{"head_dim": 64, "intermediate_size": 512, "norm_eps": 1e-06, "positions": "rope", "tie_word_embeddings": true, "init_std_qkv": 0.023, "init_std_down": 0.0, "lr_head": 0.0136, "doc_mask": false, "max_steps": 3801}
Each number is 128 + 24 x the weight over its row's rms, rounded and kept within 0 to 255. Layers, rows and columns count from 0. The size above them is the row's rms in percent of the matrix's.

# layer 6 MLP down (transposed), 512x192, rms 0.0417, rows 98-121, columns 96-191
size [ 97 102 105 113  91  97 109 102  92  97  96 105  98 100  97 102  92  90  89 100  98  97 103 103]
[[167 124 123  90 137 170 111 137 112 120 152 123 129 131 161 110 161  87  95 119 129 112 121 143 123 117 151 150 129 129 174 152 161  59 149 132 153 143 142 103 138 137 158 150 147 115 167 124 132 135 115  99 131 101 163 160 137 123 120 164 151 155  95 123 154  83 142 134 130 140 125 156 132 145 169  90 156 150  84 130 127 104 142 123 110 164 144 119 127 100  92 120 116 122  97  95]
 [133 117 109 113 142 170 125 135 136 151 105 119  98 152 140 144 115 165 119 152 105 107 182  94 142 118 104 129 120 129  92 122 113 109 120  96 136 156 112 130 136 125 103  63 129 179 162  99 116 133 108 135 114 153 138 130 159 115 135 148 100 131 139 114 158 109 120 121 130 112  87  99  75  87 127 103 133 110 145 118  67 112 123 129 134 112 132 131 145 112 127  86 119 143 125 126]
 [153 116 134 163 115 113 130 110 142 115  86 128 142 130 132 108 117 161 101 141 142 177  90 180 131 165 184 167 127 140 100 118 142 138 135 146 105 193  72 121 145 127 156 141 162 120 123 145 133 131 127 153 144 147  95 121 164  97 177 129 163 100 115  94 142 125  88 177 134 149 162 108 142 145 126 193  82 105 143 150 102 121 138 121 113 121 122 139 148 102 160 102 130 156 153 152]
 [129 103 115 125 104  92 116 137 128 117 118 156 114 133 141 155  95 131 136 112 123 162 127 137 119 128  91 146 128 118  87 144 123 113 129 102 118 147 115 119 113  48 115 171 163 142 103 112 146  79 123 137 124 103 140 121 107 139 149 189 135 130 126 153 125 120 184 147 149 136 159 108 125 190 139 112  91 135 102 138 144 132 115 123 141 160  87 117 149 117 123 131 106 145  94  86]
 [117 145 108 150 132 172 126 127 120 141 124 145 142 148 102  83 134 127 111 145  90 162  91 136  60 132 150 132 131 140  99 144 151 107 119 134 120  99 142  83 109  71 116 173 115 156 164 170 159 142 140 117 115 114 126 109 167 109 102 121 101 174 101  88 157 177  96 123  89 126 147 103 105 119 156 137 110 152 141 133 106 173 163 138 136 171  99 152 134  98 134 203 139 100 126 126]
 [ 89 126 115 151 111 114 124 162 107 101 153 126 146 122 128 150 130 114 132  99 157 125 123 145 144 147 139 109 160 143 143 125 116 152 145 147 147 146  94 141  93 172 114 144  84 105  98 158 125 164 107  84 127 145 136 174  89 152 123 160 163 113 166 116 138 147 119 133  81 130 112  85  99 104 146 116 141  95 100 127 134 139 173 131 126 114 141  94 129 122 133 144  87 117 147 156]
 [131 131  81 108 108 159 109 152  96 127  91 102 131 172 126 137 157 155 117 134  96 124 113 145 131 154 127 130 170 129 145 152 136 115 110 114 179 158 101 125 155 185 142 120  91 175 167 135 128 140 158 144 152 134 158 136 133  93 131 134 135 139  97 124  82 172 118  97 112 160 122 129 106 165 112 141 144 149 133 150  62 146  80 146 162 101 131 136 107 121 107 142 127 163  79 153]
 [110 136  94 131 143 120 101 114 163 119 132 114  85 120 144 131 174 161 122 109 136  93 150 184 140 136 150 127 124 144 154 134  98 167 108 135 118 130 133 187 109 140 120 115 112 154 126 157 121 114 160  71 118 154 122 119 120 143 113 130 139 128  95  90 126 166 123 138 123 129 112 107 112 119 154 130 150 161 130 100 139 140  92 136 110 155 144 119 138 142  76  95 130 139  83 161]
 [150 127 124 122 132 130 135  86 125 135 113 120  76 142 129 132 117 126 146 149 114 117 120 130  94 152 130 138 156 119 107  95 144  93 131  92 142 131 114 123 134 120 157 125 167 110 129 140  74 146 144 145 168 125 100  93 132 139 116  69 117 113 134 105 140 156 114 162 114 131 123  99 115 122 102 143 129  92 112 143 141 179 155 145 140 135  99 165 122 177 125 122  66 124  49 110]
 [114 111 171 103 133 129 126 120 112 144 164 152 124 117 140 115 103 119 157 171  98 104 133 116  93 105 131 139 148 120 120 146 136  99 113 158 148 151 119 103 110 132 152 128 120 120 118 112 165 122  72 144 127  91 116 156  94 115 123  68 153 111 173 119 123 101 125 133 100 141 115 105  78 110 157 147 157 111 132 137 101 137 156  94  89 118 145 135 165 112 139  98 132 143 126  88]
 [151 153 129 123 150 129 120 126 159  97 106  93 136 107  97 111 120 129 125 114 145 129 148 105 127 156 129 121 113 114 149 142 150 141 134 166 128  81 104 117 113 128 134 128 132 121 118 143 149 155 139 140 170 117 137 154 103 122 135  47 150 148 126 101 137 109 139  78 169 111  54 171 141 120 132 124 116 129 161 159 157 109 110 138  89 114 138 157 130  86 158 126  92 113 135 159]
 [141 120 123 150 167 142 105 102 115 103 129 133 119  57 117 135 184 120 108 134 145 115 116 149 141 110 129 143  87 124 161 172 127 126 148 115 134 127 160 155 153 120 129 127 127 125 102 153 113 145 117 121 120 153 137 158 166 149 101 126 134 130 111 150 127 163  80 138 149 118 139 136 105  94 158 136 128 158 105 101 158 125 114 193 165 152 139 148  99 120 129 152 131 160 109 130]
 [160 154 135 124 157 160 149 139  94  98 140 134 174 145 129 120 116 165 125 134 119 131 177 153 118 127 197 147 132 122  97 154 133  74 160 136 154 127 104 132 129  99 144 171 121 150 128 104 117  86 137 140 119 138 114 117 118 102 135 126 163 120 115 140 153 139 122 162 138 137 167 101 128 123 127 124 117 129 160 155 147  67 104 108 129  82 107 108 137 119 125 124 120 133 147 108]
 [150 140  92 114 141 156 112 150 166  98  96 117 130 124 141 145 146 128 138 100  83 101  75 112 155 135 123 162 122 147 138 170 155 140 133 124  78 150 155 105 136 125 152 155 128 142 111 152 145 148 162  74 133 145 153  99 133 152 158 181 122 143 111 125 108 120 139 139 119 146 176 129 166 102 103 161  98 132 129 126 180 128 161 151 126 150 138 126 152 120 133 140 117  94 109 122]
 [ 82  79 113  91  72 149 117 118 110 160 137 185 128 110 120  98 117 147  74 138 151 161 141 108 164 140  98 144 175  92 144 134 137 155 143  97 142 145 131 116 119  85 115 154 129  85 147 105 134 101  92 140 131 141 118 112 105 122 140 128 126  81 147 140 111 118 154 123 114 133 110 135 103 152 128 122 107 121 111 127 139 124 139 123 115 156 114 119 137 137 118 176 104 120 138 117]
 [130 146 106  99 118 140 132 157 106 137 161 110 105 118 136 146 115 128 147  91 172 101 115 114 135 209 101 120 131 134 105 139 122 101 139 159  82 130  76 151 103 108 103 119 109  60 116 119 107 105 157 127 129 102  53 168  88 167 191 173 146 135 122 146 161  77 126 126 114 112  76 136 100 137 119 120 161 145 174 119 133 151 126 141 117 143 143 108 149  90 146 124 146 135  98 103]
 [103  96 102 133 124 141 124 130  97 144 163 132 156 119 151 146 132 121  88  82 115 107 128 139 170  93 125  86  85  88  86 140 145 125 154  88 120 117 143 117  82 142 181 153  59 149 128 173 172 137 117 127 111 122  92 132 130 117 150 147 155 147 141 136 134 118 145 107 132 156 151 132 152 124 142 109 145 160 116 132 105 122 118 134 149 116 152 128 114 166 112  98 155 130 117  92]
 [126 151 142 125 113 143 118  89 136 134 146 116 163 129 105  96 120 107  84 129 117  83 117 130 131  95 145 171  98 105  81 133 145 152 142 130 123 120 100  90 104 122 170  65 142 140 152 143  95 128 121 140 151 154 117 101 168 124 103 111 124 120  97 120 109 192  92 139 147 135 123 113 113 115  97 155 123 112 136  98 155 124 111  91 169 140  92 142 121 166 133 123 170 109 127 104]
 [135 123 100  94 132 172 143 101 116 153 129 166 152 119 132 132 104 110 127 140 139 126  74 115 139 130 149 117 180 129 170 144 144 150  81 113 133 135 160  84 167 133 157 129 117 139 152 131 130 144 143 156 123 157 128 138 136 103 152 116 122  99 117 151 126  83 148 127 131 154 148  85 189 177 116 150 107  89 123 170 169 128 188 125 183 109 118 135 165 110 112 149 109 104  88 104]
 [108 122 128 113 108 128 124 110  97 153 120 125 113 147 134 139 152  99 131 150 135 114 146 101 109 180 135 130 133 154 134 154 125 132 123 129 132  99 110 114 121  66  95 136  82  78 101 103 142 140 147 137 101  94 121 122  99 133  88 114 109 125 189 128 104 105 124 140  52  84 112 141 113 121 134  88 149  78 128 121 133 139 122 147 143 104 119 102 141 120 165 128 120  81 126 109]
 [120 105 104 115 134 122 129 105 146 132 123 143 127 141 105 137 106  92 113  99 117 167 143  97 118 144 139  96 106 145 128 136 121 122 153 153 119 130 152 155  91 125  86 101 162 133 120 102 113 148 138 116 187 110 110 131 109 119  88  94  98 112 132 122 152 114 143 133 156 154 114 156 109 150 106 115  95 114 157 168 126  81 116 112 118  76 143  95 129 112 159 118 134 101 130 116]
 [144 121 124 117 153 138 132 127 137 100 111  87 116 109 122 129 170 112 152 118 125 121 125 147 108 128 146 122 115 126 116 186 139 115 114 115 143 113 143  98 170 102 112 130 106  88 127 117 140 147 149 171 121 112 120 124 114 131 137 195 146 104 143  83 168 136  98 116 129 145 136 119 120 103  87 113 134  98 132 129 148  86 107 117 139 102  93 111 146 113 136 150 156 106  91 134]
 [ 97 136 119 109  84 132 150 122  91 117 120 138 135 150  82  95 129 159 118 119 144 146  99 127 135 147 166 160 115 147 151 165 156 141 153 138 134 133  99 123 101 167  84 129 145 105 129 102 111 101 114 100 133  87 137 148 126  99 131 103 126 114 111 144 166 139 147 117 122 138 117 148  96 151 130 144 137 181 134 138 160  94 130 145 144 137 150 115 109 111 150 204 149 131 140  72]
 [130 132 163 142 154 139 151 139 135 173 120 163 108  78 138 132 135 109  91 172 135 144 132 116 161 109 168 124 130 100 161 120 134 124 170 131 113 134 181 131 106 142 156 119 105 146 114 140 165  57  98 112 147 111 136 115 138 132 112 112 131 102 136 140 166 134 117 143 100  98  91  89 137 164 110 138 154 174 124  86 148 119 101 143 113 107 138 139 109 121  75 147  92 137 139  95]]
# layer 6 MLP gate, 512x192, rms 0.108, rows 99-122, columns 96-191
size [ 91 108 112 109 100 103  98  98  97 110 101  88 101 101 103  98 101  89 105  99 102  91 103  92]
[[ 41 134 189  91 112  96  97 128 153 126 103 177 155 144 139 118 102 143 139 121  72 117 118 123 159 117  89 106 175 119 155 134 161 107 171 172 143 110 148 135 144 139 144 154 186 132  86 137 140  92 166 155 141 153 148 136 112 135 121  96 130  91 126 113 167 135 101 101 162 125 163 188 134 136 108 141 123 113 101 128 139  96 106 149 147 120 126 141 103 116 132 142 135 116 107 156]
 [125 109 185 130 145 138 134  90 139 128 138 124  86 166  93 117  99  92 128 111 123 170  94 173 140 177 125 128 140 149  84 121 101 133 138 104  85 145  99 123 123 138 123 158 147 150  77 123 138 119 152  86 123 149 141 140 121 108 137 148 115 151 135  86 122 120  97 116 117 164 151 113 117 158 118  92 104 150 169 132  78 164 138 127 110 133 130 128 106 117 158 122 138 120 127 150]
 [122 107 137 105 103  94 153 163 151 152  96 137 118 140  88 117 126 116 110 110 170  95 162 165 110 133 105 104 113 105 169  99 123 122 143 121 140 135 138 109 135  90 140 131 124 159 149  84 114 135 119 112  91 154 154 147  92 124 124  91 144 143 105 120 132 150 142 114 119 126 147 121 150 143 120 146 123 128 117 120 158 164 124 147 130 102  83 155 156 194 129 132 154 127 132  98]
 [153 133 128 154 165 174 182 112 106 127 125 114 106 125 100 143 133  98 149 140  99 128 125 186 141 120 125 170 115 109 145 130 169 114 146 140 115 140 133 131 119 145  97 131 113 117 137 121 126 129 102 108 141  82 127 144 180 120 142 151 157 152 109 149 106 130 126 157 110 122 135 173 137 144 130 165  85 144 135  71 104 174 126 147 119 123 127 157 118 155 172 110 131 189 153 144]
 [142 168  74 100 133 135 174  96 111 133 131 135 148  75 109 105 143 134 107 159 144 155 118  84  98 114 134 157 123 129 150 167 135 113 129 117 113  68 134 137 144 157 139 102 147 146 122  86 178 129 144 112 140 109 138 154 150 142 132  81 117 120 179 135 125 124 121 101  85 149 131 101 112 117  92 141 125 109 170 118 122 135 134 183 142 100 109 151 109 155  71 141 147 145 125 120]
 [129 138 132  86 152 124 108 145  97 115  89 121 175 146 119 136 115 143 143 101 137 109 109 115 110 141 163 151 130 126 122 106  67 105 140 128 115  95 110 143 132  88 113 144 113 106 127 146 194 131 114 128 121 106 107 117 139 139 115 160 139 151 130 153  87 118 140 171 166 134 109 120 138 148 131 170 101 117 135  96 167 112 132 136 120 125 138 116 152  98 146 146 129  99 126 138]
 [ 62 133  76 146 114 124 132  99 122 104 122  78 131 105 129 109 118 131 145  76 139 112 115 160 113 121 145 142 160 147 124  88  96 152 147 106 110 115 120 141 100 150 156 126 106 108 120 128 119 133 151 114 113 150 125 107 109 182 128 119 136 104 137  92 108 163 109 127  74 112 143 166 126 100 114 147 165 130 127 154 138 117 137 124 112 131 143 105 143 148 103 125 111 105 107 135]
 [146 145  99  98 135 168 139 166 172 164 119 146  93 140 124 134 143 106 162 127 144  91 143 119 128  87 100  95 122 120 138  95 163 128 102 133 123  90 102 109 140 117 162 164 115  93 117  98 137  85 121  80 120  97 154  99 140 112 107 129 147 147 124 151  89 121 151 130 144 164  98  83 113 117 118 124 120 102 101 118 163 146 155 108  91 117 104 103 107 114 127 105 147 170 112 127]
 [103 121 154 110 158 104  86 130  69  95 170 128 150  97 156  78 107 139 168 104  71 119  86 106 114 177 126 146 112 149 132 113 125 154 150 142 125 134 134 148  78 129 128 136 104 142 117 127 139 147 112 156 146 116 110 150 107 102 120 122 143 140 129 133 133 127 113 142 157 126 128 114  74 116 119 104 139  96 132 122 125 127 137 110  88 106 137 116  76  78 135 124  89 131 100  86]
 [102 126  99 144 134 114 158 166 167 129 140 106 108 137 117  93 130 100 192 138 146 102 129 126 103 104 105 159 188 173  98 119 118 110 108 121 143  96 143 121 125 124 130 121 122 129 114 133 112 111 123 147 142 136 129 165 113 174 127 138 111 123 155 180 160 105 151 119 109  89 186 143 101 105  75 147 122 141 122 131 149 127 118 160  94 128 160 116 140 136 143 111 125  97 108 138]
 [ 84 162 128 103 114 116 110 145 117 115 120 131 147 120 173 176 102 127 140 149 150 106 138 110 124 123 153 132 155 147 134 112 158 121  87 150 137 166 119 131 120 144 109 149  58 165 149  98 110 130 188 124 102 122  92 124 119 122 122 115 118 140  95 123 147 144 152 118 146 125 145 132 148 174 151 126 141 122 113  69 122 159 124 128 120 136 102 118 140  56 115 131 124 153 103 111]
 [121 147 125 138 137 109 124 167 156 107 166 127 108 116 132 124 147  86 129 150 127 115 115 133 128 137 104  96 126 152 141  98 137  97 126  88 139 135 161 123 151 148 121 167 116 116 156 154 135 155 140 162 152 124 137 106 157 159 121 162 119 113 125 152  97 148 122 132 120  80 148 109 130 143  84 118 123 148  91 137 125 155 194 150 137 146 159 145 137  83 138 158 134 136 136 171]
 [153 122 142 145 103 159 117 102 170 132 160 111  72 110 149 118  94 122 115 112  76 107 113 168 123 103 167 128 124 174 125 114 128 137 120 144 141 138 119 138 160 138 125 149 125 131 108 137 157 109 134 116 159 103 144 139 127 123  83 165 147 115  84 110  92 128 100 129 166 180 158 119  87 176 124 111 108  97 162 124 149 136 123 144 116 133 124 185 120 123 165 129 157 112 149 146]
 [139 133 110 171 160 120 177 118 129 110 118 103 141 126 105 141 142 152 151 127 117 111 124 127  94 135 121 166  80 136 141 106 155 132 113 133  99 131  78 100  99 109 126 156 141 191 132 143 136 129 146 148 143 145 114 120 107 114 114 142  75 153 155 102 154 124 135 164 115 127 139 117 128 176 144 171 121 105 136 111 113 103  79 164 122 147 122 131 122 127 128  95 125 171 153  79]
 [143 144 131  92 133 156 117 129 139  83 101 139 101 105 170 140  92 143 115 111 105 165 122 124 170 162 196 118 147 125 119  93 142 107  94 154 130 133 119 185 113 134 114 153 135 100  90 132 131 160 156 138 106 103 154 168 101 100 134 149 100 133 108 143 165  90 129 136 144 120 117 138 148 124 119 152  76 137 103 105 165 119 135 123  83  89  90 116 164 130 133 136  95 138  86 139]
 [171 114 145 133 141 146 137 134 144 161 126 145  87 139 114 128 139 155 160 168 145 162 117 180 137 179 117 115 118 157 144 149 113  87 140 162 102  97 100 159 167 127 137 125 131 123 108 110 153 152 129 156 136 135 141 152 143 150 110 158 135  76  96 103 117 130 105 145 108 144  93 129 121 164 155 124 139  95 116 180  79 122 163 105  82  94 148 101 135  93 117 149 110 119 152 137]
 [142 124 114 134 147 139 113  92 106 127 115  97 144 104 122  86 140 112 115 154 180 126 163  98 119 106 122 108 105 152 138  98  93 136 174 130  99 121 157 132  95 157  93  84 146 144 145 154 107 104 134 106 113 174 122 107 139 146 150 163 149 134  81 106 204 109 150 146 129 158 127 120 117 135 139 143 126 133 131 174 129 120  91 113 153 134  96 140 142 150 159 100 130 136 125 102]
 [129 127 142 165 115 130  78 109 127 135 101  85 126 156 118 142 160 119 122 139 116 110 158 126 133 134  97 126 129  98 132 140 123 150 132 134  92 112  97 141 110 137 175 138 103 104 102 158 128 111 125 117 144 128  80 102 175 143  92 130 121 160 140 107 112 119 122 113 153 133 101 167  97 110  95 144 123 115 106 108 126  99  88 122  74 128 154 146 116 151 138 103 126 158 179 129]
 [157 118  77 100 141 135 128 170 112 126 133  84 128 175 136 118 140 105 123 138 132 133 102 118  85  91 138 138 127  81 109 134 137 111 138 144 104 103 155 128 107 152 114 158 104 111 163 121 115 102 146 116 130 139 170 133 159 121 148 112 145  86 115 173 115 153 125 124 112 166 152  55 135 150  89 113  97 154 157 126 129 135 148 126 124 111 130 151 110 132 125 136 173 158  80 126]
 [112 106 143 138 129  95 123  63 177 138 105 150 150 153 140 143 113 131 115  89 148 152  95 161 119 160 127 149 141 124 136 144 107 106 125  73 113 154 157 191 144  95 121 123  93 123 147 138 130 137 126 121 154  85 115 158 112 139 118 108  98  96 157  95 133 151 139 118 158 152 116 135  76 136 132 124 166 136 170 135  90 128 117  98  96  79 130 129 118  95 129 114 125 134  83 135]
 [144 182 122 119 162 117 116 116 133 165 112 173 132 127 138 122 138 123 154 121 121 167 134 126 112 139 178 155 188  81 135 103 172 148 157 131 114 103 152 145 133 132 152 141 122 131 144 118 161 127 140  91  91 140 121  83 145 106 130 121 151  88 157  84 131 114 127 168 127 146 127 147 117 115 100 118 141 129 121 100  87 123 187 110  85 120 168 137 151 174 190 163 130 147 133 168]
 [121 143 119 124 158 141  90 146 167 118 121 133 147  94  99 100 148 144 170 161 139 154 129 125 104 125 152 121  93 156 136 121 134 111 152 124 136 141 141 118  97 132 158 130 132 166 119 106 131 115 136 110 123 158 118 147  84 157 135 151 129 102 119 158 114 175 167 133  85 137 137 163 151 129 129 116 147 100 126 160 102 168 104 114 124 130 111 124 127 138 102 180 107 145 157 150]
 [154 139 101 129 126 130  90 127  90 133 126 144 117 145 134 138 101 156 161  96 100 105 160 108  82 121  97 116 102 118 158 117 116 131  99 150 121 151 134 133 115 145 103 125 123 109 134 174 164 114 170 135 137 119 123 166 148 158 117 108 106 117  85 143 149 118 167 100 112  99 139 154 144  92 138 160  89 116  98 132 116  65 128 127 114 128 151 110  98 145 103 121 101 152 117 156]
 [166 116 108 154 158 127 123 113 121 143 105 148 136 169 149 160 117 168 147  91 125 110 185  92 144 180 171 156  85 137 139 132 143 118 108 146 138 162 145 133 149 129 174 136 125 123 107 109  75 172 147 153 139 111 122  79 112 128 101 112 151 157 103 113 102 141 115 108 131 123 122  93 149  97 146 117 151 149 100 131  88 127 130  82 126 115 158 123 134 114 131 117  90 101 119 157]]
# layer 6 MLP up, 512x192, rms 0.113, rows 99-122, columns 96-191
size [ 96 115 112  98 101 109  96  90  96 105 100  97 104 102 101 102  92  90 101  92 100  99  98 101]
[[131 138 136 112 145 135 120 140 116  95 117 103 160 137  87 122 115  96 145 117 152 115 126 139 104 125 101  72 146 171 154 124 161 138 131 148  56 126 120 138 111 155  99 163 167 125  99  98  74  84  97 137 143 115 122 126 134 131 130 148 156 128  97  92 145 175 130 105 105  99 141 134 135 119 124 167 173 138  86 127 181 114 158 123 112 182 131 137 137 135 157 137 105 120 114 126]
 [169 120 165 146 113 148 126 134 105 108 135  85 101 116 154 116  84 131 111 146 165 123 124 144 138 163 133 123 117 138 124 139 148 159 107 101 122 171 101 132 118  99 161 134 113 146 125 147 115 121 149 121 163 129  97 100 103 106 127 126 143 165 154 102 177 167  58 138  56 135 142 130 143 123  89 131 152 137 107 115 139 127 110 123 141  76 131 153 137 132 114 122  98 109 164 102]
 [ 91 112 112 116 107 162 103 105 162 102 145 178 170 114 145 161 105 111 120 151  84 137 144 175 134 117 131 167 122 153 133 156 131 124 146 128 144 128 119 140 112 117 143 160 141 109 126 148 113 170 130 176 154 192 101 119 142  83 113 158  84 147 160 115 152 135 124 140 141 160 140 131 110 118 151  97 120 127 128 165 113 128 115 174 158 125 107 124 139  96 127 123 122 127 112 120]
 [133  83  66 115 121 168  97 131 134 122 137 186 129 130 146 111 158 128 119 132 126 123 139 109  95 118 139 119 122 100 101 155 153  97 144 124 109 161 110  99  84 124 149 186  89 109 173 161 137 156 138 131 103 105  85 160 101 119 116 138 135 121 120 139 110 107  99 142 112 141 153  97  82 174 101 111 133 155 118 138  75 131 131 157 125 146 188 139 120 116 126 175 119  88 126  90]
 [128 128 181 136  94  87 119 121 138 153 125  95 124 143 184 109 116 110 118 166 130 174 125 108 112 111 156  99  90 135 127 121 158 132 119 147 135 154 132 103 176 178  99 148 113 121 145 133  95 180 141 146 100 131 141 126 127  61 121 180 112 170 140 122 164 167  94 145 141  94 144 113  75 157 128 148 160 143 142 100 104 127 111 149 126 117 142 143 119 119 135  97 152 111 135 174]
 [114 133 126 127 105 171 126 139 144 138  97  97 132 163 102  95 157 118 138 101 128 153 155 128 140 115 135 137 138 143 173 158 170 124 105 117 154 129 184 156 105 157 143 132 149 136 147 121 100 128 152 130 107 132 130 111 128 152  90 103 140 117 117 127 132 105 102 118 132 113 158 104  94 111 176 118 137 107 108 149  91 139  84 116  92 136 176 174 137 178 109 115 119 134 135 133]
 [146 156 124 144 146 153 126 131 131 105 173 106 142  86 161 155  75 138 117 123  82 171 123 165 123  89 112 192 140  77 114 122 135 131 135 122 163 158 120  92 125 138 141 179 143  71 106  93 154 123  87 154 112 114 137 118 145 106 135 150 113 124 119 116 126  69 115 103 148 138 154 144 130 127 122 174 104 109 130 147 138 129 124 128 149 150 123 161 147 124 160 157 115 154 126 148]
 [134 159 136 161 138 153 114 111 135 110 166 142 117 165 170 135 120 116 128 134 159 104 148 104 130 149 158 112 167 156  80 125 144 152 125 147 186 114 148 128  97 150 111 158 121 149 129 115 106 201 146 157 135 168 173 123 118 117 128 155 171 121 111 103 116  80 111 122 103  72 132 128 150 113 146 105 123  88 123 121 149 123 146 122 155 102 137 136 171 138 102 124 112 127 158 118]
 [145 144 147 126 182 119 120 162 105 103 100 155 135  93 159 142  98 128 104 132 102 141  54 130 128 135 132 114 175 107 160 104 140 148 119 141 126 116 106 178 120  94 132 189 105 164 148 140 135 166 156  85 165 159 100 141 135 131 121 134 136 166 137 146 152 105 120 182 173 163 114 133 122 135 115  95 100 133 118 156 117 137 115 142 122 142  66 107 114 139 130 167 129 149 129 108]
 [107 125 119 142 161 139  98 113 152 122 118 108 107 155 149 134 113 120 132 137 103  80 120  80 170 145 167 178 107 111 130 129 149 150 172 148  88 128 124 115 178 115 119  88 137 151 140 109 132 192 165 112 119 121 114 106 169 127 168 120 109 127 118 100 134 135 135 111  99 164 136 111 139 149 139 100 143 142 159 103 150 139  80 107 111 128 157 122  83  97 123 178 143 124 107 109]
 [172  96 125 123 115 180 119 101 125 132 141 145 107 132 104 118 145 112 124 142 138 149 132  85 147 113 140 119  93 137 158 168  90 100 132 111 171 108 112 152 114  85 122 117 152 100 134  89 107 153 134 153 123  93 153 127 144 147 119 129 105 103 161 120 131  93 131 118 181 141 111 127 113  94 156 112 146 115 147 147 128 113 126 157 139 135 164 117 131 181 148 103 159 113 122 126]
 [118 139 111 146  66 134 146  98 126 112 125 101 119 128  96 135 144 138 128 118 145 151 101 104 122 118  95  83 117 133 126  83 124 150 108 132 118  94 136 133 132 123 182  69 129 136 107 130 131  78  86 164 157  98 112 165 126 123 159 180 130 113 105 124 131 113 139 111 115 140 107 133 152 178 122 124 125 140  97 148  75 113 167 156 134 126 122 139 141 146  97 120 138 109 121 103]
 [133 102 198 163 112 115 137 129  94 167 112 117 134 158  95 124 151 108 124  98 131 116 139 137 134 129 152 119 120 108 130 131 150 114 136 145 135 123 103 162 144 155 117  92 152 106  83 138 176 100 157  92  99 115 160 170  87  91 112 125 179  95 137 137 152 160  92 134 138 114 135 129  97 147 101  92 126 115 128 177 154 113 169 121 138 121 137 155  94 132 140 143 127 153 124 117]
 [133  84 108 154 147 116 157  85  93 135 160 115 128 125 137 126 121 156  97 136 107 129 129 123 107  98 125 106 168 106 149  74 119 146 109 156 102 138  89 137 129  96 129 115 133 105  92 105 104  97 137 114 107 127 101 100 162 116 126  83 132  89 139 120 173 131 139 154 129 121 127 137 115 154 114 104  86  87  75 154 144 135 108 127 134 137 147 120 140 132 183 105 111  93 130 130]
 [125 169 145 131 101 132 111 139 113 132 135 102 127 135  98 167 121 113  87 127 148 132 126 151 160 148 122 131 160 115  91 182 137 131 153  94 127 152 141 152 125  73  93 107 107 110 135 128 144 154 148 120 122 144 119 133 130 133 130 118 172 142 116  71 140 169 121 141 107 155 160 140 148 118  95 158 157 142 141 133 158 120 130  93 124 122 128 113 130 116 111 135 114 138 141 128]
 [138 190 136 121 133 132  91 157 138 122 102 145 130 128 122 143 128 116 132 159  87 141 118 190 143 159 118 139 133 157 140  94 134 106 105 122 112 100 137 139 127 139 135 122 203 129  81 149  93 122 174 145  99 124 158 170 120 108 116 149 127  84  93 125 138 132  97 146  92  87  98 132 136 138 166 114 162 123 157 133 102 139 123 121  73 151 116  69 103 121 139 122 157  79 137 148]
 [108 101 153 126 160 185 108 139 114  78  76 128 110 116 114 101 131 109 147  90 147 136 152 119 118 117 113  95 131 161 100 102 141  59 130 137 123 129  87 140 124 131 106  88 106  97 147 188 138 140 156  97 136 132 127 159 119 145 152 147 160 162 130 126 170 140 139 114 116 153 151 109 140 131 114 104 153 145 107 135  90 136 110  94 153 140 140  95 143  95 138 151 131 139 120 131]
 [ 84 127 116 146 125 127 124 141  91 143 110 130 153 143 154 135 138 141 107 162  70 148 152 157  86  72 129 135  88 171 154 110 117 120 163 171 121 110 150 165 121 143 128 114 126 135 117 118 138 161  98 115 127 131 118 133 108 136 111  80  80 151 104 168 148 143 153 124 146 156 126 155 107 114 165 109 166 137 159 135 131 103 122 180 131 131 109 145 114  98 136 158 107  98 114 140]
 [119 120 109  94 106 111 130  97 139 115 146 107 148 128 130 118 132 102 137 144 120 137 168 123 126 125 162  94 135 122 164 168  71  80 137 106  82 122 125 128 100 148  84 137 113 117 131  84 125 154 131  95 106 130 141 130 102 189 148 148 131  94  86 117 118 166 147 118 109 111 116 113 134 151 136 139 166 109 110 172 149  74 117 132 127 142 134  84 147 174 163 113 125 129  90 128]
 [151  71 155 125 130 163 130 110 136  94 135 152 112 132 142 111 147 107 103 172 121 124 125 138 114  87  81 167 154 147 124 108 143 128  98 114 145  86 144 118 130 113 161 152 173 131 126 117 163 120 132 117 106 150 131 152 121 116 153 121 151 108 112  87 108 125 108 140 115 140 135 145 174 146 130  96 107 121 135 149 111 184  93  96 116 168 150 132 146 112 142 157 177  91 126 130]
 [ 82  86 180 135 102 103  95 108 105 135 135 138  98 137 131 153 106 138  97 105 116 144 111 155 150 119 118 141 124 144 141 133 143 140 173 111 112 130 103 120 152 113 101 121 144  63 107  91 162 147 103 100 147  73 167  93 165 111 131 117  88 147  81 168 138 157 123 100 155 105 152 120 105 141 110 143 107 179 107 132 103 151 131 136 162 116 121 163 130 141 119 101 122 134 130 103]
 [107 151 146 125 136 103  89 130 105 116 144  97 126 127 121 125  66 152 119 130 108 118  91 114 127 126 133 122 147  79 129 103 134 137 116 157 125  59 144 108 157 132 157 145 123 157 133 139 163 126 104 149 111 132 144  71 154  86 118 130 143 114  93 118 113 166 119 113 146 134 124 131 134 104 106 148 119  90  67 104 122 177 109 119 119 127 159 112 126  93 104 120 126 132 160 136]
 [ 87 118 148 102 140 104 168  97 169 120 147 118 136  95 115  95 153 118 107 120  99 115 111 137 142 114  95 114 109 137 170 108 138 147 136 126 132 136 140 123  79  86 174 123 120 128 158 132 127  91 133  95 111 135 152  89  90 132 125 155  88 130 143 147 148 147 141 134 119 159 136 118 126 110 132 102 149 138 138 145 148 122 152  97  76 131 134  80  99 129 126 150 162 119 159 135]
 [150 117 130  94 132 140 115 159 150 124 101 106 170 133 127 156  70  83 118 109 126 116 117 128 182  69 120 113 126 149 132 135 167 159 123  97  96 138 127 157 122 128 123 132 160 111  95 116 124 146 110 132 148 127 156 124 145 111 166 111 141 103 121 139 117 117  94  96 137 136  97 116 141  94 120 119 140  87 126 142 143 156 154 136 107 109 133 142 115 107 162 110 101 130 109 119]]